config.yaml
num_hidden_layers: 11
hidden_size: 512
num_attention_heads: 8
num_key_value_heads: 8
head_dim: 64
intermediate_size: 1344
vocab_size: 16384
hidden_act: "geglu"
norm: "rmsnorm"
norm_place: "pre"
norm_eps: 1e-05
positions: "rope"
rope_theta: 10000.0
rope_fraction: 1.0
qk_norm: false
attn_scale: 0.125
bias: "none"
tie_word_embeddings: false
parallel_block: false
extras: ["capped logits"]
init: "normal"
init_std_qkv: 0.0506
init_std_o: 0.0506
init_std_up: 0.0506
init_std_down: 0.0312
optimizer: "muon_variant"
learning_rate: 0.00422
beta1: 0.93
weight_decay: 0.0
lr_head: 0.00576
max_grad_norm: 2.0
warmup_steps: 200
schedule: "cos"
final_lr_fraction: 0.1
batch_tokens: [65536, 131072, 196608]
max_seq_len: 1024
doc_mask: true
train_tokens: 1158000000
max_steps: 9525
dataset: "wikipedia_en"
Each number is 500 + 50 x the weight over the matrix's rms, rounded and kept within 0 to 999. Layers, rows and columns count from 0. Numbers have three digits each.

# layer 3 attention output (transposed), 512x512, rms 0.0648, rows 227-255, columns 0-127
515478499501497401550518586518504574401543574575490519579502490590414546580498532478462537454543467587500400530528510458555602520524434459475409570477484478424462434433419522525526632397539425458416443498556504481521499397451473587447405548528546487472464551490563458478495498529534512576482548537606450462476601477490502501509522450372505420439559437531483454501431553427481463525499
536436476492419529521434520406496437416414485531502470473459586510497544428498399451452537576465474506523461479513480449556457457521480529470508501601506468600457487520488510431420484524520443559564550607505612488450526520527476411455411441505529540461518389456589505436540575574514476484457528461400535455445432466473511486517493432518569474483542481520557490509518514449452459552556
443577461535519491499447519496562542562472471500434535470365454530455487418522475570449514588544484491499464440493483482559589513547483490459536538456528435614552492516546527499500570511492471516400528478524586503486423532465521436467525523451477450508373421566452524512429455531520460489530472498555456512516576535538482467525494490470610411497517549499534531515450550544473552552519
473532520512553431490453519542540428607492541478465459432566476476546587524469564486436543496506512514486527492507528444407483480416491492398505449478561430558499491478507455546496505544495474535481520475352549469444452514492556471495399408462491558454401475466618513445552468463466446500550446522441408422588535457530409475413484463490449514494531491484524552565527477491508472470572
547561565510563457543479487466426519484471568508580531511515488523446506427450467498504449534514535567484534495524509449517450502453567537536544526457494451597464494434516530555483514473521510482513492495407453484517427505513486525593428507552495385521520434505418508515437508411508504554441492540526614504518439496549460472455595444501503590528403528498553497518480566474453491547474
463504482469507475494513608534510485485437522451525472556492503539524556503455524462536499475500441459449450540503523527529484446557515490533479460518565518507495525510516519523496552491541488437478448520419511499409555517601585414546516582416432559470411412403432436490495509549549525476551460442478460570475484446481510564481517508467470519544528531507577547530513496453435519477498
530418482483467399558438568575539476502584627470426512473498460524478599511399508450454428481569446528522540561489458506558504485526509458489496473457515534563470478488410480495451495442456447495515485485497531507471440471527518527471523534472456523461537560542484400498507537447508450476560525441539526461403523536468515489572501558490492619487469466537554489512539454527524478525461
427569526454516517542468540524504536529498552528478548477465425552404541491549492484524382492579492455487623397496518442550468505505516478608478551460568491547580450456572479484596482521544552497558432594499549535543491521498363534583445461476426529430529473406524476422574487572561533464412538478462514495465466490522567450507602586554458583496578523417427565472484432434532563483457
469585516484437501510456482465543494449509520521463519581503602460541456533506513502533550553433452452513562571430510483457479473501435537579421531467467479489526560426481498531450459546530600441461442512474507536525451462565510520475542567435517465478494503486498548579500448513531581616478529444456560509505555468539483519422539506434516612457405542630522438482476520511475489467559
504463491533560506510460565456473489474489408598510516506464512440497504550454520505507479464545484540504537516450516434563473481547481373568463492428505492432600501487471506420484516485578492517504476502399476512475488530523560481458470525502418455473563498493481484499391462484427569472504386474552477511479436487435546533498455559595531506496489495569515557514457528531537466591436
491479511515547536454450563490488523478554429498466518438501472528448454553496408517527458508503530514463494466486594425431518509540582580494519424449480497558538464464554524514507506438536487529532423451570604469548429537541485454550505485616542551487510523553573522438529499473501450528441446540512483491581505460503496406479372515520447476577469475529471465522519479491482535473539
440564459555479484413511509531486553456490462599432475498427508576446558411477464474478527574540497526605484474506529463433527605571466496488563487512495512488323506526441461487555441548527468500459483586462567497472494564365563516526486394498494537438578474514447516470495512499530510430517506523478500483558540475477470556536494496393519390480460529514489483523514509577571401433533
477585541529460578460479547458483494505482504446472572488497493429555507504513531607565471540598547476510481451442530500509465553490464520547497485562552521508605511507503430450441444494482428487513591528451489489460488553543516538511421452521581564527589499477539485384513546512503482486513480523538531421439551484485440505562543519511523413447516457516517456491546535465505478520516
543578468500491462517540460450543523414666498552462468521499575577523536372509474514519539449517485551429598538529512485460592439469522459589405415473502506479465423542483510405503484391495454438474449511451508510480485498542599492436587458515418476507528566500419508488471411452502505441604470486470487514457524474608485492482514516471529366389416538552518502532453522542494525548498
469490464486481607555505480496480542477515469444491545431567500498428539467473473484564455554512558505550521435540454482534498555521469499502487552512514496448574430513515538439489538452487501521536536531504432464600516429515549563506446496427463542507524495510477453472484508436499509510564522427499510472566465467453522465457438529488531459408560540485503568411587407528473519452510
552531485436573546480533565465323533505515466501443591472582529460495544460552506463516561384544491556560585530421600506451520528460550447518446496573522428533421451473476556521481525499448548492505505508472385536486438441600444473486534471461519532555520566473551460537476522489547572453482534450513500489444410496498547535399461526471533459511503466578573381483512451505401552451489
535508444529501477596495520461421275600500512523479541466521465405479491449526502488538536487487379594495478421486458604507617513498463526516568599558479475530479481511456522480454447506516547507542528515535465514512592509472443548394584550457514493463544480483486535533633522514466493482471504430576556544482490545574529470473467430467496426472512540475560554496546401471533492434472
459541609540590556516439475534557493568463516569430521467542562373470500452504360458577564462412538498511442550512504529525453575460442489524502468502490537518499547416395543549522475532575498508485547565522524443526509561496487515549500620521464592477478523506536508535440481540512550473521508425499512539473539397445524503439526545389451460532460521453483496537514463463466491471555
556480442456586515486537589604582516546465477476414502495449541564660467627516510455508548494523493534450549480555467489446481579523443484400586589532504472510529516479498574502459460482497471417499525444533578445619477489541495443570498543540510527488566451463467568443444538462494536507447541451516493461532488478553560511525523564470519535511490384478527515511497392455483472486464
544557386445449523582475483556479565466586488461458424448517466498534527448467467483497482506527496567579417432488427494419514471552566547541580537465484403465623445530453468580608543474488549477504538459465533522435446480435613523473514459561502484435507512469500520496492461504483547457565467538443435573522478399530474488623521495492511548528512507563616501483437517473434461504492
506491510517488476480482547514498519389494498477535515518646476598441481398470490567510431530466458502434438528478483399545537513459484490493464505505525434481457469531464490512494506483481491541442509530512538512448412511538532544449509457485606407476498559535503517574470443407561571485412579589493451514608568495468529510563581586509481431470475495477474541540496479487490406533466
529483421406489469541468535513444524467455493580482506524461561555515398432400502519541454509516443610507531500432458491563471532486483561476543537518537534490412630523472484588530526424530556462477441492474548525486510519487480488521454540556579521583462535488476584497475474575506448478585503499487564505556499468589547463479531509451489533479511425504419455513471466552434447571513
535396499456528457499436544495453515566499451529496512538553555391525457495472440481512468555593463574437529550412519521601463409585513475519549507588515516476515466545547481461397540523573521531587491550509484556489443518546496414529475411527540479506503507494603513565457411444525489506487544528427520515587522489515468574503490541531564512404539439472542529440476501497520581517542
546495501521477459421547520499508443446506407528470499527484482518569477450560502555560508517537412483514493512536457528496473580462463470552454520487583440535434505557466466510494584386458514521493458497539470507515439497527497485468524523608593460534494453585515505417510509574514521586542459538491445461474459445513474581470498475506507470572455465516494558464471513474467561553441
513501447496506549470479551449506476409478486508422578517552417522498586403493467425524456576538467464484444512416388536478591505535598488492539551476539495526462501525456459434532450578457464521521488501546517466474532519409554466461517515493540560522452508517452524467526440531460504491521499459560526574532487498481576462471553536507519456546451585500543505400532481469471480600567
417504464501522405470520489584543514555479495530541492562450482467434486424523553538531503510614520464525553532508444593451438506494580474446445519527535408487440478595550507453538487563461519510568484456438555371525550471465521538486472521535535478529471494408471490434524540599428552529411545487543409477492462528456486502493471494443567551535524474491529564561528417559490455609505
528489517501425490470470496576477454481468469395530511430404555534569534515458458460467493588509557498516475533485465476592472553468456572492508486538501467490526455406525512478495518441482467419526472483511506512531520643474451544514559544506501480584457444523508526552540506532556547475527563488541510553597516492441402455494516535540485568504474492452379467506511484442550476505467
481459483556515602405548584478464469562561509496444480433478496436501484471477374461557545486536420421526440448572424524546476431442551502556521475443517514560473513461475492592487550482498507430482533473562514567458557519497496476426515497516565503525510469467490505494559436497458503549547560503484464534559473510444542500537534505486540495478518502471468501472448478471520485407469
541385513504559472482481519554491521506458445523450522457475574405540498536504529443450573435342498556491579561533563434537442464503531482567444530425540565512513486483428483500526463548511493511538503506542449505444457532543484514589387529549493484505461513500516510491537524542550522497478499458536418535541524529457494502504544505538482517417607518524469539542518481455457447544508
# layer 3 attention value, 512x512, rms 0.0715, rows 228-255, columns 0-127
470563442495547480457515493533506466528476484583527447519445423583504547439546545462533524446525511523529506485583501477505516612564548492494415520401547493426463537475503418530515481533510524471569607563483485531559483513468499456463526508446489593453514549586443456496536438458505407488437440492512524570519559482518425578465518537443483511456488514498514507494486595446478425487520
485487547466486449539518480433423487470543577566452503511472539443471496432504441604483517451476488410464527442444491423508433484439580525520517536443503540426535524520476390498528405442434577558499471531489476497454491562468433538477488503477484547518519444490477430458416408451430505456469516486511530538534489563486544367448498509475404567474522470543532456499561511528482524582529
518476440479436581475454470522462520475510468488556473565541462546539624566536474506555523546398552471494482500645541427511532499383480549475530537557531439549459459474463540485543452515451514434533569555499628489451523544476500439401499383513490441479510427544512492498525523502504431469494588525531519577499484565494447515558454509481447523445510473442512443542465501453552481437484
388535488537521520493462473503557473472483440525532526439441535495486562596507553508457491580573393480592513510476565463492487459421528403552465560466545486526477485459472524468557449488579481481527413508556472455504528522458505500487507467528464502464513501542525487481450489512519529563505460581567556432496508494433525425503533499502541479459578551522611521477489504509514443527518
561495449540513473453562496553553509565483475458484415492484509492455468481550548450487473535477481542525476497466495454473505460446567487543531483495466514607593543526530441536567554460484521420482492548528493480480473474469464545529440526533523543508577446481514495496568432537486458562514464494468515496474452545438466448571567499544534465561451468492491418539468510533514462438501
458481514547544554478494558469577480491592448479504554454473485469514563510478539591508520500518510571559435474463462530431502493521538485441577468506582453410444565544443519470496550520472541565530476503501423513539511512465537548545545513519477472476470488457535548520503422552391494486506526508566564460548519468459404425548546503510545493472587449512505518527508490599462466511525
445480400497501476505563522416474573638505423431561453515551475461506491510469422527436450489532595490431500504477566494467502535469537518492555479566496475544472464489432506472454487462428477516513483519478517452483480483419489525443524507531505574485556555595497467520554493467567576542532500438515564496528474564523568520502494475562537491508491450394567524509470607480545436508488
497550463571482570536566457554563432557412446480533559456448446524544510513563482515480510538505536489407560448491510497508459539522510482501490533564511440540447554575478450506461499509563485490538518437504546542457405504504506529516488476509576422446466445527537503528518453604490605488528489529444508574446548486512509471501473421520512509531478604519460474567510415542470490488442
387532565458540518464418411493496444516548510584560522447524554516463378457418453480487482577555557554483577489478548523478407459595549511501514478483546490538428575481536486540469506542390435542463520535444477481483519483478482491561486428573535570510499465533457496566529413519480469571455586459534471472540561498498567578459557419525458581481487497470520495512531484515452504534552
511490525457450505493407473474479519434470389538494433476530519485475511454454552505503559498514551532483467488587491474421597612479399514496523522539516477497388426502474422502503527462395498473572547525465452442483523463516482513533450541493509504514421466421484449575429428447520528380493556484526460580562504523475544505540537498397495526488559556550458478459589504353454513442587
417540522513530447519465466508443520470549556452470523524574488482518498416487474488567493389498529522519484519614477515539593518516459538506499435495502530534571542502496582533456468577533618485492426461553486498485438446526558469519523514578545500466444497538534387484488537482558544515516529447472497500452552575500473435408483430498551476500540466512423526462460498537375424410398
522459473516518523479411592430502430529531526564551593508512526573456477550478502480556442460436497477491503549493514569467488483479522410551487492515447517449529542442578478537494463584511495575538480537497566544515549484542553405526500461524568517448571475396604444416524599507492505482530456545594516485504472508450503514482458539559571495494521529422512525525558462386504455402449
594411561479497458493424496455512512481439560414443502498602448493511481503495473493485516436516453561528479401473480479442453539519482453475523503507526538513491512538440466479508549538480497529426528414505463553536481392512438529558472592556491514505407428471443481455537486540463465432524472543450473532453448449448438484424463475461590559468519486564508498524623504500500589443421
541522503508465537548542404569561498477495494580445551505532556511454521528553522578496455513456469468455478503550525536552447393465520618564411503533490510523545493477510423436558461577458493418475478547411511525583390525562501440492456519492468482505472522500434535550541394568474440357527533488420544557488483434548527483549592495533557379526404401505494511445521568573512485506496
498558479459435461470524426537511483475445530491537418558500510503510495507491543499597417470444480510483455420479454533478532569431544449424384478523484427466517513473493502425511583473468502501509455559454517538520436496528543453513505445514435502523467561586503444464497443502473509510556587451474471550476547501481499559462452513502521477522479501465444452429440483490518513507482
533544459459495509457467472558503522493398534496479482448510509592399486510517562516433433541511547502496650544516473546451408530504545535493423541473516527427473592493488530538528507533554477398513531487524506510471408495480494515475487418391483481568536576502491449506496481566436496470464494563502495498471457522551456461544497464543448439486525465471591452503506524512465536458543
465474409551520551515558495548455531548591495454582536533505410572485516560585516513491473504486515496462536536501500464445524533547522545470471547511453467429528481488571444449483556384533402467498513414513462492463527540505496489476568550514531478533449474417443479513405534443520485436515495547632510516494564487582437464574459513528469512494483441527521482415396489552463479426476
532496440446334540362411498471388502499526589509527507450523406557477478473522625523532476499438531572477439554521451569509501490480555577634525469540503568434452537428547522511504517516523493545502468504525494533497441534482533619555474481468387486491487616531481483493509465483515520545529602465498514458461461458508466503549511543476554501511521434475455448444520524410593477526502
399471570527463576485456560477461478478480460573534499442491498500463481505450499519437550530517562513520488477427494485465549461506535439448503515362442534517476536479455555491450486551482444534439471504431488453486581464559453506528478502530448543455498546394447526454469496455425501525480446539466495477569424532486526575470498509506515554507462512479489434526573482517517523504410
509541560578571476529437442482574497447537345463460552457531646450538452439423431472545469585458584452501502479529456482536446553468539576564429466494412469566530470453447514473439491503450499462406534593503495496529518499484466548579489593483447581513558461537570496462563466541460454490560520512475441482454378525521467477490440501574494487550559482551432455458569439442507511555508
561476458445539535502500549510490498533503399497521435465445517522567516520513452466488490497474512536514491500527511483566400494427488436392419510422499526513545522513514445499520487485519470519499471540550530506484589490457497568506496446533509469441490433505501421483407468449566501553497486416537494506450538513468509470592463496481504523532538468401472460436536511483445491499475
503413450549512490498526496527424543473520492524552528414509490445447498554488567472449520501443434432499513502498501560502474512431525556511522458415469423487451504472502455539415454519575471464389486494442449485585518462446541499478560510584507462462599523502473487567493475562460516498455485456594536540628525471494541458552501518512422546588492582504490507459446511559493384538551
472540542426565504463534414513557436472477496451449506497561514489434515514461488452485477445487433469537542467537519446471458511527443550486503516512487473385535456545500526494530494558484597535418486547501545495518491546542523507545499491537553516473555478565499364479554493483473475454539566518549517484512522484456454521517448495546452516425539545458495523513498582475502517449413
567483573485479489516491470497519442530525483566396543551460431492462541447491472538452542527513525529516465503482555408504509479533511511428509508487485547550579518569476412519408544532394545498466470494558498514427412514461460497551498573554457519462470578486609481529535503639483563477462557467390554507532497450509527588472466480560434551558471461526458473455523482520480504529474
546521487524381484454521437543396472513523571458450494576591498476515473486601451467425375415458480383486466574595495488464441530484579577534461500459496604508469451526400463512489585456515522474559576471458556417600474497521474441479530543482519524535567470516486471516522522435452471482457502462548514501482525580470495465501519530485554537526572643509519429541519559469581550532492
488504484507550515464608435468621470528518535457503581469527483534483569558547482482469500584494497440540543424534465408418551464563520493607597447458483556500526445522564518484574464518438503537521485470512476487530454421433489474460524530530401506461543519464485557427437473505505530491473438453504523548527513431448611535539515478468463477531507547589420518443443451531465460419565
563473599519481537521513562554469384510515476645522509504535477561484512532517507499485489474529572506530598492504573502516426497553519422363534481495566497492443499562543574538520468476516523453436460442521512452474502496486490478480458509490507559438504536554428462520427497461477519533448547428472541538420468440562414564451528512427432521532541529493502437551447475448484582540559
485478468522449508453522505497413580600469440500592509467509414464518489563573456432475488441537540447442592471458479603459450515524539482536352436512508544541555515488450523472472534446503467470449569493395450532511491502459505479501586500512507380474540503422558531427419417555519533494482439582572534568461503520600501406435435491517445554491507462422514598416477467523591439382517
# layer 3 attention query, 512x512, rms 0.0662, rows 256-281, columns 0-127
463406513549477523460533562499475554481445451513526422507508524489448479477489464479538530516503536519485569497475496514484508581467449498524557537518454531522422510524490506519483490542441583489494534573461492516518516447477437476432469527539541519570456483539469479538489577578477517493462534473631501548468528362499552545474565529523532472468509472490476497485450455543480501484500
471514535562498500501482446504550428544553521440525543500513460470481473506537531513421458566416499456492504529584426465460516432426502465460483440464469498462499525539536501453462551542562467484427512426484454485477495468515512464516483478502479525538466518502407473487455512465493541503505548543431522452534482484492528516489509463586515432390542520474557534610416439553436576538452
540569458485504527510509507552480501584516599534457577514566447444479484582539558527484478530416451446533503527498484541517564488534508503487445536502475509467611456497461562432505546454574375458523506447548506579532481465488543449494517498533466501396562443486500597449469412380520466482566415487451468427568482502590441491445475425471530519462464509479523563552505483548495487512480
463442555448446503500451487539512416477429459590513518407452554472500492448528470489536472554604494585460511500520528482524482544530485534427460440489525607539495549560524525485488475554538541450504458571524494481503515497480537539449517490437498551467548524419483496502536509468468551548507592472578512487428453481475573507536450538487434532505432533505504490559472416498487447519506
464546488448496565491488441425530489500492461575541493527441472514397473575479525491482471554507522572532529429480470485401495521464445482445484482507549523463486488566527446459522524545471553473486494519436474488476520587415474497507417498501524494456502520523458465557449506549473544452499491514459482465433459519499475481428469397504486490416496602500489442493413501529434500537473
563484540528496430516488546451565507432485560510555485490501598507478539398445471494596458521524504497514504521441538526485491476572494493493579543510535518531555534437520513569481493441439494483500543570543491528477508516532536502573544493387458461546495496518481389592516593552472479542563554467527555542511612526477492540470506567527421450520512429547481540432629515431630546538540
542570513507531543540547499514524461496580497512495457473546455428447510536519504495515484517461441438446578531514587552523421534497499605483483507541498444533522477435545468441556487474459638544475491456463464537529459531450497490415456520590452493490559519477467444481470519499514536498573445404400494565555561552598514436516545424609500508476524407565464490551434513483483484504509
493503506513484552476480409490580485554526489456474545563509393543513468575516494458514495485497416476515506466618504599505461401367524541372561498495392536462448456539502543483513497554573462545467524406482586557520499569491498409423495508606542541423529533525483541514470422496471549403474510535388495514469472439492547556475398487564556511548490512512482556565458483454481504495428
492500486524521450524458500481536439462521506497513449416486542521449415501442527468507504448475526469508459511579395511491563492572514462529468540506502453506459466513450462527468432503536454503506509555416451508421546499446465549525477500391502499568494459493512488607549562453585492523441524468495475425494552467489491531507440492489382448498461542504473526467529458504494553451514
477505483552564514522467452580495437593471464550552500455445439572511482444555477466495481450491536505489499443490492545458467475585476508486516550553525473474534512492485564479480496616532472492515545487490509516417402451460462480466529547430539469453492533572396474511479447503467557523499510511484598407508521499539573448574462516463464471507586444513526540604505477541486515461548
526516521524456430502441606544400438514530405511427518451515537524520473486527486548515487528532618522523532571444517457505555480529552477477439517530528478513468510512496411584439493508495544450420465598387527474472667513521475538597523448469535523592601574548539552575469525509569385566623556456447467517529518470503472405487485560564423520470541502513485520404541528513462491461532
548489548467473587467384516461511482571449545561495547428582482559487436526640477490525488504569450443530560538469467479490546451446478539476469608495411483508473522518456528555509527507545474437470458456484513528549526466459552500408516422481518452446585465607588515495450501496609475452445435570537526446587481415618539503400394527569569433515477536561394548510474495461487560475417
541515496454471512490477545535616533484434500498546480548534460500591497442503442564493446556489463455512555473458522562510474597464412437475516523485533472566427532511471539488446462473458458498530458408497590428537609566535496542590550503515505468513527412448521452405438473424459449460468474449575510462480414563477572495525492451449505538464550412525429493571535541452451499534440
518501522542549449531461506529565432508478531530554434564498492465422471479578514513601501473508487453470532475472448495480475519432544500573493562520473490486563518534542454486449566539520503573513477430542494540551486509578485483424418478535513521491464500500507570481520457469452478486554483491449424407431544428500470568487445502453530445451549569400412584583594438503518471509546
518596534549513479487496481476426494601563344432500510483482444542512470556470494473459511524535465343540492498505537440511548473512522476486478467533498546493438477522458409508463453555439566447441444521537557587489522472480558450573534495593496479458503476450507509549432411379578500529476500547441474583556481571502429526576527651511541518537473487487549437508530493441424533468554
484522461546388560481456426571562429573551473496497508583516569443481552457468489526555507592503407437533525429541427399564502611515535454540437471434584485566487515500464506519537532549462529523516517493534579617530523481559536376558493458530555491469428579498481521530521425467475509552501520505409458503460465465464454494476533585468551358572434414500440485520463397483457426516530
426560517431536502527481397533505509578537491512480551509517538500482503529408547529466521414490538505495463583436556523479430444590459447516453517566425463548493521521497419490518562541421471503495536579436474517480559511464471527608522570521473471552472474510421484522485486619523477609568490469496580535597615534479378555622560531429413509540507475520500538421565533532521512428530
419570570534476404527488565521600537550549586494452554422531468436401542488541422382473474540397510541474533509382461483559497498435475418432465583571505501485487377464495488494475552462534507504529506474426493345524529513538452421483577567521334516554477473443547527468494550515417440539388481654610368576487524603579452380552540498342467554529491446503490521502524488535559459531537
552461560462450518458567485460487514502437479433444421424466392485457432512419487538427512414565449490579524405480518533554511464455492473486424455464579509591512448619443434503516412483471447487421455536555599513450499461493585547518539474545450531431488544445466514497483339519598577507491553442522511493596560534532434550364516585653550494568405447519609513507442478592539505438537
586433468427457585512430499495466432461499448491452571395467534495476424512460502492532557375408499474486470526556527527513508496457619589412457587424460515593471586465441501459546482502468515470450481486480447430621582460557413470466487470560526497622528566539482522504463448512425480597412554517570590510492416431574491540504559496455521567495576474470395455465495523430563470523545
576577520565476582534419474527528508480569521539547508534625544478580512560581530440492437512517461500520552456564561523512451514529413498435487524358632549483465543450496565464512509510575351423409559459538611530505531504466538483414401545510597567544580496513505528467517500452485474412528491492475435483564467521454620542486359387559401547469504582399472502513439581499422519583515
489537435530440432603569476500471493496549492581494482488510520543432470441543415505511483459526611594522503554465420478493439516534498486369470546556554481481512474528430491651447572417491529481456513600399578389546500522500459521549533526452395431535466438451549520457474572523495447572494567507455474420564579604518498464464434648393432571546614479601543505489504486622517515611460
455409505527465567522581461488487385439445611511516390494549449517569389582418474489524475508381572499423483513571464472575480487520468548531525501507533467512525577472452428598493476577544481423459584491450527491542477536467483544468446487523519483535543644493514507488563478452553544469477500541498509467469475570518495437610410556548515522542417511405529508482538519499466483421381
539540509427472540475500519601432535490496461534394489458511515439571398581505497466462446528440469421620496502478536386487547551519573479473533474609359495510492573462455455425610519438395492532557456612539434432452480608471510559494457476428504508558587519556525506412487596529404400512429480554489438494504640545498517459533507566455558539491501522486454559531502522521592463533616
505458453532547494495517514504436497582508476550471513490499498594630471491521453477423469441521531416540539431447581494399586524540584594474511501577485554461552486526470512456561432442495440577503549410413502507407506424526556482543352445420538451529495443489510581494582526477497565526496542455569572513583434465446464456572515505515514479437472491600532483487573441442470433483538
563433465449499559486546635568506488461590385474483592556525515590535430505570556505530543564442417499513446397491448537557425528491543461504519523553486465568470545460617514547509496507523513474398510373572476449510503370385582512661435607537465551551498533611533496476565543511488494379483494574476389505493454562415604432497554509601514477446465481475563569508371514525421459445421
# layer 3 attention key, 512x512, rms 0.0688, rows 256-281, columns 0-127
451555519462465558497540437481526469521501516497468509509456508496517483530487485530563497592506515535506519458537588515537490463543508496524505454517499451551592499459485515480502532456531449523543448500487512504483493446525457537505500547440436461466431521483410493540537427500521509508488387476507511477472518497518437486492466506449488504507452465489507523519485473445566492466519
530477561507517554466608571536462446468505505486533463516473534505549461552494530563499476479567527549525432405514497490470575453519496479427469506516438494490453457486518570529518477508457562393524494581520463531532462581514506467521494480486505549593485529472529430499537433531490528522547554553500493421467511471488472474499467493473490518469456511508471492512539493436497447483534
517556523506532454494515589532501555419481553519473547555484504534465501484483460443473497441566442483446483483414457563423527486531511514550522516511522523594481489481489493505529532555469515527496541529517506529519489467481464460563455499523491461520506518544451546503522623573518540473513467551489521515523556450476490454474490564519514484464528515525491524471477521584486512526509
466510470503514539457451529511493528490534500456517481564501452490552468554513569528488542547538482457496515461443525470511567512545463517509428465527514520560478427408501446473538445483496557513438423544520514517496442447532488533558520509483544515452522472571503513431539477503450465447552494498493478483555522535523432536449471474513448456477466415489502503505534484467453434514503
523502484508512546505517457545415487433581520477543475388503478501525489536426509443501470508477518551471547516528497542469518478472559507573560545447455528519466452464537421498452485511479552478475512491569467525492485484519484480525448475505553538504447489502488544423495518472535608437537524602485539488475529443491469495577490559517535500526462542511516519529501522521492512501478
477483449512525570515399553470514476528516464478425535494508486450539456430544482476446495438504482503526486540546445509526504524575550560562533499428462515463507519448478460538462595516439437461458449479444493516484451521444528515541414559527410524458528509559503521506552492446553612497546554579360483467507495529528508537538587529430475621495493579509484547588559534546441549438456
455517599512501512487376566436539402479522505464530498428543479440506512533484542522432473557538499525502452494523443396423445531414601516586397566523474513466467440443454467491448467432524431479500573495496462568444484479449523489487441485492597494566460528429486487500482505534533590563472524462557582505457515540466502487586613454505522559506590546495471503476492506511508476479436
534524474569477560459573553533472507504478493555455465510455579482490514506478463551505452495541519494523515548483569467480535589541495490497460558541523521465526393494547522562550511424545501534487516467505406500521514375521536515470491496492529531546473440440476566435509521522410535500503517544595463576514451451532499609504506511460540529458566516491515551449441473520463472514574
484464521543509517530568547466488512484529474476540473518390583502518542513508454559476384411490469476470494487495518525477388517521492533415494542455476532536510438548516515449487438571437578535514376566500530474520475571546558478455483381493533535471509535404487500438556454528462535529529475454462447427434509546573458398499511568590452458596507622551537585454493516460568543477506
477485566509536559550481538453517474520530535578441467474470449386517468493525421565393500480530480526565527492501445482483553649502547464489460541511516569506484442454611543514525449387528451444458454543424423394577548399439493520502513541559481517490463558534434480552606555509559502445513515375520450532509480488581483566451551520534529553472488534459475521513466448529492474481539
463495499457450443562505474453515524542515475552542462492563449448381581419516473479494556484455509521523514506518519576468511519479440462488518499519607480463559536512500518461460493560599485484505475579449513456487495537496560485510506564534425488457537483479383510594489449495493549423483536462441504469460492587509462595418534536540505431493455498527537526549575444499486525410565
519519593536570475485549504497483586361458374523509493476507500510476532594532625497502474507487486547483470542493518498481489524528417540424474557452472515439468517531481548498508598561484487475482536473492566573562500528439523486512443498470457367509407495508451476461578481532428491515409495462549520511464575511562466409568409508452381583518527487560503475479548418528523337539455
512479573450519400529520448499599531503556501467468472519457401460567502550519490488490533455455524441584435484425507519549490465605514544521514487433492572510514571545474534437489529509487497511471566519501591517453516489474604573464501487533471533515459442451435524450497523537503455512455525419532507519483589589477540410442474534527413589538500436347481524487538487429546447433545
436448499449562469394502576447505481501467480491522414551462521433503501527479441503546490544451399595590504566540607419401466557499533454484481555466474447532535454482477524507446479482500520467528496514472457525583462539544491460491557515383463497437489481409539514498500476494531451485393471427559517528498437495456513517484566421491433447465486533490532516454405532432574607445532
448518503458442489539416450386493546516463480415448452428563452515434540508495536435590495450443438452597426431491415478490489496451503434516520527458459473557455462415576491422535491452549533430430383527443447434443559558457610539488474600482431499449604446567446390522529499504597465526526520486558596524523551540481445590513479444545570557458573480519507556534434474453462518487559
467551439475549565491448552436518438488593486519505419487537460455469463513529492546539457489508565517544506463519509483493465524525488464447505458472464475493621500517503456530495494485504406475549528517577562528479560562436441607470554509457469474489555497415504500572490484453608497461563523488406438408394564586464403342425518526556455517590330494528450533541562481452439558499433
559459514463571603463537496518547498456518620500533446449501550569510595599589603489532517491458426432428538516410526501492467497481444477509510485556594459473528526557558558445480449524547408433480441514548457571509546487431493497429476520430434417504637410541569481483455557511491485441423599523524477539548495552484538616508430437501499410554519557514517538504497536459403480446424
435507500374479459492538478532420425585526572556391496530575535437468436441511467510425535550501514479490456489539548547499565580408498527494460527561489484548523470511526546537551466498486560476565464438575423488475513500475495524512523532517509505449431514556428499415600602519463514505522585551612500463488409428507546421400414495508572533444496559465506544532433630511502386485534
543549488482467565505514556563421516439429496443544521474594497533440391432435582490664563537530559470539448460502576526458502473499610585443559546566510452525501543455614434470525485467480538482539649591529461420512478478439519489493567505459563568564522615488509489535436429441466483447435506402560506436510407435511547559641458493504522533381484469486593458444458489480557504504541
408507518418522482490463499374423460487474511490493413498476531476533438578435527485471553491518618507511654556412497533594606495491553516399492418582505492466504533469395548542462469496418524565437508521524536463595515464545513590533390408532433486524369522584435505551518405510469547447493482549516534553462537524474502519499473539499445573463547462420465527475585449557465487400527
436515462470506474466516527509495417573369441493432496430468468513375502460468446403536599468561618514531480470496522501438561510426551541485482489465608587495462454580507464529531469458467469445465560554498529438646453531438454423511556501602603442440594448459526497500514509507558494470421538467518471477538522544401521581451613572458365492666411566524458550529520423456477434489530
551541471455409640569400466586521455523468618634534528496515586532581545528538441507579448429473391548496516478497458398514387609666599507445484580498494555388451456546367488444448479508555604499582506448442454462468479466479468404558513462581562445441508508520587482510542500528460496410473559510555488481557518442516532493416586548506330557446481525449461438553453543510500496476503
477405399535414538448513493712553485570461631439590472512587568592517508506573498406556528589561448469505433425524518550582559550583517516454510489535497514609458526506494476615411489577566459461513506486559501472448555487609428558492504504482524501538468559623440447532546457527473543512591456550511520459481519436574492459414433552464608598498542587494517585525445452512511631455414
521479527595487573438469443524451478466465462440480534465526452459540525452474605580382413420511499411429425443500536596562606478522534485552507542556349454499382518462647526494615517471408502528545595483533459470493555544474470503514416501463459508547463453531553561547446550485413514521490607477551506517489551455433539417586480541421514518547533534465409485562550472476465605515475
485457416559548440421495440470503496477601370502516525516418418541619549491419501509604524494483549501560526502377554499480544454480525525537478572435517513467514450510430413435495474512480508526505492492441476527515495503496483541501496469492463532553410493512375592385506481493486438557495525478522455504466554462538554441480534436615464487397475468485450595505391596575509494495546
460381556465482517450523445505489393497512434437419595515513510502476463492563484421521559462608651398570396435536432407528548613502457498498579554489627594463468514469542534480510553515508442474486556462505447412499431313537516579500477553445517577579511452400554568500551471530485450464519555544578365458377561598472505469457541485534516463496510513425541379447444495428503557494507